{
  "n_layer": 12,
  "d_model": 256,
  "n_head": 8,
  "n_kv_head": 8,
  "head_dim": 32,
  "d_mlp": 1024,
  "vocab_size": 898,
  "activation": "tanh_gelu",
  "norm": "layernorm",
  "norm_place": "pre",
  "norm_eps": 1e-05,
  "positions": "rope",
  "rope_base": 10000.0,
  "rope_fraction": 0.5,
  "qk_norm": false,
  "attn_scale": 0.177,
  "bias": "none",
  "tie_embeddings": false,
  "parallel_block": true,
  "init": "orth",
  "init_std_qkv": 0.0499,
  "init_std_o": 0.0,
  "init_std_up": 0.0499,
  "init_std_down": 0.0,
  "init_mimetic": 0.7,
  "optimizer": "muon_variant",
  "lr": 0.00151,
  "beta1": 0.93,
  "weight_decay": 0.059,
  "lr_head": 0.0142,
  "grad_clip": 2.0,
  "warmup_steps": 200,
  "schedule": "wsd",
  "decay_fraction": 0.5,
  "decay_shape": "linear",
  "final_lr_fraction": 0.0,
  "batch_tokens": [16384, 32768, 49152],
  "seq_len": 512,
  "doc_mask": true,
  "train_tokens": 423800000,
  "steps": 14158,
  "dataset": "wikipedia_en"
}
Each number is 128 + 24 x the weight over its row's rms, rounded and kept within 0 to 255. Layers, rows and columns count from 0. Numbers have three digits each. The size before them is the row's rms in percent of the matrix's.

# up: layer 5 MLP up, 1024x256, rms 0.14, rows 345-369, columns 128-255
# down: layer 5 MLP down (transposed), 1024x256, rms 0.138, rows 345-368, columns 128-255
up345 102:110111165123159108137121139123136093101176132129130140066138128139114167139084126127152082114125089152152128130132076119114136151130103128140098158125097185131133116115094137139106113142142105107117130160119099140146140147076086131143147121135138160158146128157112091142102124144128113132130154112158095114144126101117103124108117116104137118153115164129075094136109115125162093072129
down345 097:127117101136107137145133090105126121163110090087126159171118125133137162114139141122122169145127142105124120157119150132137147062094159090109168094138147084120142125130108117135127151104104159122152136129130116138152133109113120103117114108127153128129169113083123119100161115088088143128132132155103156107132161128130185129113132140136156130073134076144122151101140066150127134159124
up346 100:115104103085138129172119126180137124117132139136126119106134109149148145137100170130130130091122125151162125149189170146114160091124174107128129141135152115126123155178136110092144139114168146167138071116175113116117135078145148123119134074162095140113111122177100125155109105158116123184104132099119123116154134139138097097095160138119118195189104120101160074117141116106162122121128
down346 106:130115142147127139064163131120106108161155137144127107092119103126111168158171111111135148149113129172110120147130095108152108116056157129153106091105155120129155125144134088131122134144096134097133119129129137157124091144112114133137139120076104132108167097148170117131115111144103126125113104144125146180097060138147121159159075148120062130102129128102115165139117085158121111138093
up347 100:099132161154123143112141133133155106105095149137138107117126112118110145137148119165090080155135078127101131113126161115126138131121130104142138085114187151108147098095120132146173179161077154105166079107128100125147107121156100146146122143168060099094161180133163127105150159108183119119129129091140157146099130130138110080130153158152146087144155116120159162137127175118125160160110
down347 100:126125099148140119148097097151115151141132182142131108135125139106134129162122153145121147118123129127143059085147141116101162097125149163096138130115125129141169130087093156141148118124131168138123108160126170090133119104131161164119100102126186122122153100107136127129124123153112126138155117113081061126129107116087113140164138100151116149134091070162150103153163144112129157113108
up348 097:115079105118123147126099107100098113126140146120144135122112129114140119123125095102121104137136134151122119122101114095101104140125129124135148150121115092102117091080134089172099157100081083146096101147077147140165134145139145117129160165076087135120142075128121119186128106152173159108113114121087104110142113174099148151142166116140129133078155120156114150122114102107153146070152
down348 105:123166104085116100123164085145113143135121177096124145096168127098156142109115130148132144103146113113158108161135116120157078133101139134181088151179136122143170123124155147121109141137103154089156133122099102166145127113098111107125125145142135125071089109119113131130133135112124098115110127126151158142178094084139136129099131138112107106127157130113151124138153104121121097147121
up349 098:111092089149165166154110148144162122111123163157129081141120119124097152122161129102133136139100131119129082150086099125146116127095123132098141164142155116158101121138127155153116137106168126145130096126156130110108117131154090097177099101102124155089126115125122124141162118137123145110162156179130131139088123093057087116121109122136131142118074074120091094113145144111128122099147
down349 094:097118125147100092101109099188147098132110128145136142130112120110131104154107126146162122124123121115121128138108185092195124117158112127082119152094130178079152137115123089124149141107118141141124087144125131140134120098096131113107148133097144081126121100092125110141108153144150150115124135101123115152125119146154147108148161110139166091147155200125111157121102155137116119103160
up350 088:150140141117161184125110125133113142116102119114149157103083144126121133136124143133098119163082109153144143125133099139139121139072134067100123135154164134133159139153131132101142134119133168093150177140154167113122104110161148122158089122135120092101145128131140132114152103151157099130136105182145116126182152126119101144130172148117161154067150120101125098128119112128099091165136
down350 118:114108141122094102124134124151117116150126147116118096117166118142102124105139106138158130134153143101113115126143145097138114107182124165135138117107111144143113139132129106102128129115148093160134083119119111131136125164113124132107148143133153157140125127109130119125098154117097146148156163084122135118098095128120165104133091111117131136181090233144108152121142157156154138108112
up351 106:127104126113135145161128149143148111115132139094167142101109142109137137140128157130125115139124127106120151127142147161103142121152129113123143036138150171149115116096117125134126119151117123120114197152170115112161147138113107131119142125139115120140161095130139120128113160140117113165166181138161111095116101127125138105105149116105123137099154096131115124183122125116115121128155
down351 102:149171133151111158122181116156124114157126097097125124135171150142073103167120132135093098145134091124146141120121119114155120107085113078122081142172123140123162136132105128087151124087119138126164123119115118096121142103127132149124124118129143123159110096118128127071147132124173154102119112108150113128165133118125151177112142128175175114125146134134083147138120098146110117147112
up352 100:103097136137165142101127121107122143144141121150122139152117162116118124101145119125141131123139124133144113106115124142178115133126161142099118168138103144138116126144193091075151082107173119105137090142141090108117148142126154103186121092124103115125164138116126122129127122146131104116105135121121137162098142112168132131124142096084102094133162123154128109131132113122158160108120
down352 103:091136121084153149125154168175155081131101139108114110126127109157089099150110152139080114078116168137126165111107137130148089145154077117158123102087091065162128133106124150123102148137137130126099136125124106127134147114174138125127139103138139149102122112159119146094137125167130118163117115162142135082165136101139100128127111137166163115092150175148109109151108097120125084177103
up353 096:098133112170118116148150146143187149137110125096129138133123107177124117107132114106159105093128160119148135121111103174138115112133129146148102115124137132093111088141163105109114116144140125108096134152135135127120174146120096148104090126162143105116128180110104105150114117116147122139116131110142096142133078098120099107100155153127164116113147111105136104128138143143137157111190
down353 094:099129117118133149132115154083106172141171119129129115181113126175110156161113098126149061153124128089123107136131130147151135131118107101176196125103120109121161125126138146140138115135173121154149128118105096126136106134145128124136153159105110094178163089128144116111135149123131140130133162128134105125128116073130128140132117165131160096098176165151139081122112141134108138139072
up354 096:112143125078073132120119122110183109145089148162143154144117135106161117152102116130096156149123117113108128143132131137127130138134126110124104119129162077143138091082161108107153092167080129107132143123127119129132153126098159118130130126144173114179154122130135138131110146178135100116117096115110163131103134150117110142125112121122095132141138072078129117130125099072160100085109
down354 093:173122166181137118101103120125097143079155103110109103133144120171145102166139137150134101081143107119147114100151149144095131118122159199117144081121135120121129118146067168100118163097124117144098085151174137160106154174104125173146149125136164162085102125135125135115142135105093124129147178153107113117166150140126121093130130166132125146146132080161133155101154142141127116104164
up355 102:178127128134109131132117116127108143134183104108145147097136131091170116122115119176109168131168140159156118111152094104169118123128130099101105154104097156103124120186156111132135149144154110148136143161133172124133130157130110104125133132126114126111181113135154172130152123120121128137112121145106114108114124122152138113117138164171165105123116117169109115125096121140130074142142
down355 098:117143126137137146103124124115122118085131113079101180122118163135170156159152109125148114110125118114144121151112166131131116125164159104071133111098128138112168131077126133155113124134156127130141148161137106108120144147164138129156128151098122134137134076136140068143091086180133146149113146098168144097134153132138106149117088107109082125139117124112128159103121115134141125174141
up356 097:180150132130093145161161136129104126151112100140089112140137121173150122100107126125116170106122137084170134136121117139130151126117097164174160112137126160112135109124120133140160124185142099134087111169088121134161106112140116150155143162091172114137119096144126143147124109146117183139167146128119071133155166120114141136091168111139148132116129147117121104143070130130148090146133
down356 096:101107145116128096148133126111136169098134109126146169129133129090168126136130107123160166124152156150121107116114162085151154117138164141056137101100139130116106166135153114132124123143104166130140112075210102123170119150134174114150126131123146097150109106088103132182119127089146121111148147104058166108086125126143109159180115121105083133139135124161098123132138111111133143134113
up357 100:112101129125156160115132162156144150146109131129164134090119132156126087161158121144123094159166132120133142155122141127177121133118138091173159123133103114128115140081098150115147124128118059118095121142114131112116139125201147165097132122135086129080150169119132133160148157132118136117114088110130113109116095140129142103099158123117117118120151152143098114125119109093124118161122
down357 095:133112138093175089125126112150120109138126102108161159151126204149144121096111118144129094138099144140124118086151091136095151113091126131092081139131149097110141131175100137106118184127114141128151161096134130138121148111120124114149121106112126111141164076169140128094124123106145136117112154164114083119105133162160127087147114089107170157159127090129152136120126106142124141146153
up358 093:146163141099103137079188130129152108158179126122164109092147115104143152073089099157139123132105120142136119141129082113128118151110160122113156123136109140137133122112114155178083190106152130168146142122090095134110079124154113140115100094105125168123102138180153120127112097134111130109155128095142121119134121097103084070141168122093128150122096147137136120147142133127128136147144
down358 095:086088131150123131181085134128151144117128153138076131136111119122115118125160130121106097111172120107124148164101121148139107091113106121129111127098110151147115116146116123117135077119114154081146121131106151098130128164101153127120131186144094097118149157114134153124093128102098120144110112122125152147108114138142145171122130139126141119203142190144126130134125092147161153117101
up359 101:122133125082132133094113187114103144103140099144108152104103153109139157138100125145092127147145155123112118143127167111128150143134129094091121176168093129111143125109116152132103204078087137091086124119121172137146143125129063143108121145103129126123118115116092154125161105107131131100133131161136149139096125130123146121158115138116119120158157137134095109140160097177107080141113
down359 095:132142132150128114109117075101113131143085124117138120141077156170073139128150097095124094140120104142125116115121167129093115129133135169120138130137164126175150157147166122051100126097127102138119142123138141120163117129088119128143131083122123124145134099116132091141128135132130134115156139132093144093129108133145125131089102155087153099100151201129090136128116108136100131144148
up360 093:123121146136133135142117186131153077101159122126132137159105137113135140143139138170132108170151092162146139115097059124126136134143137094141089111175142116116110119114117153148147126105142155116088153114115149122117101159149178158119124080129082160143185084173115076149148100180133151120146139090146100149100142128093117153187106131156089116108121106129147152122146124142133109071125
down360 096:129164126132134153147133105137126149124086162138134122172111130124130145128111130142127131076087111114123139142123120166126117166127107102137151213096108156129134095123144136159110128116123137119156120078168120115167128150127110151147066145076145145111107162079119105125102112093142103124073130149116115145141120113132127171104147105112171134146124202144132129155120147156105106116135
up361 102:139123142172117128133122125134175123149115151108127104123109126097121139140138114132091096136112176189140150117146118064134166110120095134109136114132158070139105115107136136194088105157180132132158114106099118140104133133121096137113137123130125110101148144175089109125162105140139155117138148124172183128155119169111087089145122146116106157126179094118139112116122133119158162091119
down361 105:106124117120149154123099154117133115141121111091106174130118149081127168106072122145130102143112107151152125134134127144088125123153143129113150134108149149137117132150084147106138168131123166138149159115112148123116128104183164120206141126163077119126117104118118129131135154100103118173101118113141120152137164126095141079166125129127132101059088083119121115153137096131158144110155
up362 098:158140098130131149140121145127128113137144134134125177155123157117114119111176115103119150173180145141148135139131130128125160143124134143091110110141124136136111131137139113133135101115093104091097148136092154067160161160166114130113136127131108134124139098118129129126119132148137164117124082112157151125170135087163121108126133125117166149129080113130112150170146116128141155127117
down362 106:133176118107083098115116156124120100110135122092154137147145142045098143134132129143142111149107091140130134135136126106112092148141115176117160149130140103143113161172136162111152131132174114106117114149118160100136147125078110153163155133127136117181090135114164118067166151134144123160158139128109148113156093133131145139174108106135171104125089187094121168121152102139128139080106
up363 101:091128090138107153141135144153144122157192092132143124129165141151168142169137137129102080153103101148104129123098150160128114088144163160152151151127119136133100122128127125150117143077082119128142146105140076150134113109103167123173109118128119133133096109172122125131143128105122132134110153138146140091181133118154126099150149094099150116138138114128109134159116107106102127111144
down363 102:120132105141160165098137104154146119140071109146118164133139113124146138116061150142132127127130156143128131095140137117133140147155125085101157137126116121158120105148169116149127089134164132114149104157127109119143113099148163136124160104127132146109168139142129087167137110087083118123144139138164116118111118134131137172098102141127153148153153135112119086109135072117117161143112
up364 095:077100131164154140132152108096147137140111083136125131187104142138160101106122104107152130113126128148097142147110113109111087123079122123067112118109127105122144207137155116123085165141152129160158131147141130127107110123133149139133147098173108154130107138131080144115151084119144090136142183153146131127109130160125122118142125112124145135113139138129108134178097098165135121139136
down364 095:178166126145114122111132154138096151146151129119166074140115104148131139098116116176123138160163104106161118115121145124131125145176122098206131173092119109147137083116128122132155107108119106127171133132127120122185111108135096119134119132121143149094131137141112101125136191137111106128130141124114130128147156101129129132105113112106130145125106142139150135105119201119123144161115
up365 096:095139152113078132113178126160175130161124104157149112139119053159149156130122143100124125117156107146128165106114132087149136124142138137133110130116137139145154155133164164106136112140115111171124115117073140146122133092166154158164090163128125112120130168145114107131118127107144089109147137133168185120110125144094122106131120158112117154132103107105130099097125113092147115145112
down365 093:145102124137127192110143120110139126123143165121126080086104152113145120156164099105140118117119168126128085105127137133139144096138108152144138120127121103105109076132121155128163154109124117128113121121182148109136119139113124144094120120134125125220149084107120187165138096146139147171175183068093131128108121189135161128162129110153101118180155117142152115117119168140139174137130
up366 105:157118150101101125109141162146137133119109162114115121132079139145112167152132153172134158107145122167143143135123165138149095141136155120148095114134114125144146079072114107119111178140171087086124101140131134091119117146140107105120123131130121080130131153124095132098127121150112179137146125129139133166129126110123186131072081133153168124110139165165134123107155132108146112060171
down366 102:075131154112128136168130089117097151180130125137147129103159112124132115099119154099106161131139109125154146080125121105166120109112120143105114141184115160164122125115094118152141122115148159133167136159102108154126107155104155133157140133106155107127141133151164112108130120153108128129157160097123130108127104091098122094073145065182117145114089108156116163173118142130095138114141
up367 100:147118096121147158134132107128132116110156136160118137147140151124105084162115135145121132152095148177153182200111104156135162124090124205149140141128095176145116107148125132099100126158071149138106116147128106128127139127109142166122164109135088136150132132146148139118095115117116136126120117159114124121185094156140161113122112158141129107140145136133158143123153136069136100048106
down367 100:154121129118130125138094113112107121147095086089106170157132077165132132138149133115126121143162116136153084174155129134110152172111122130065138099148087109148120138170181128138089146126123153128119147189061143104115108148130128120128117110130095131118121132132149125116147124116132143128122110137095134129105113110173144125101134118131075129126167065104115168132109131133162098119162
up368 095:139120101107128133121110136112152145178092130137127125142110076104135137157103086128137135150123097136099156120104108148120140152149132139123111128153103164116131077183164086114139121112173101091128117136084128151101151125137064121154126138138108097120105125117105134101118136131136156118104155163100177144130123133107140139100131087126133091089096158108123168139126099133123095145112
down368 094:143115164149079103091133149140136131153094106105176119165053118132117145165169162134134122133153128172124130081103119117107135123140053149129141153129108116144139129124155117105143147131140148129098122138100118130120119081136124123123138151105121134112102139072180105157113120127135152096113130127097146136123133100111137145158155143127115149105158227134162149121124125158143085119113
up369 107:141106122136091113089115186118099152162112109130124168171184106115121149096106141147109175137179177074127160098147102129128100113113118139077166094117125129100101124111142110135142134151112173135158153148128125109150122110094124110157125113147109114111167146090109147127111129136113092149120123123103141102160117132138132136099112142118103153146098163170146115116128126093147086161129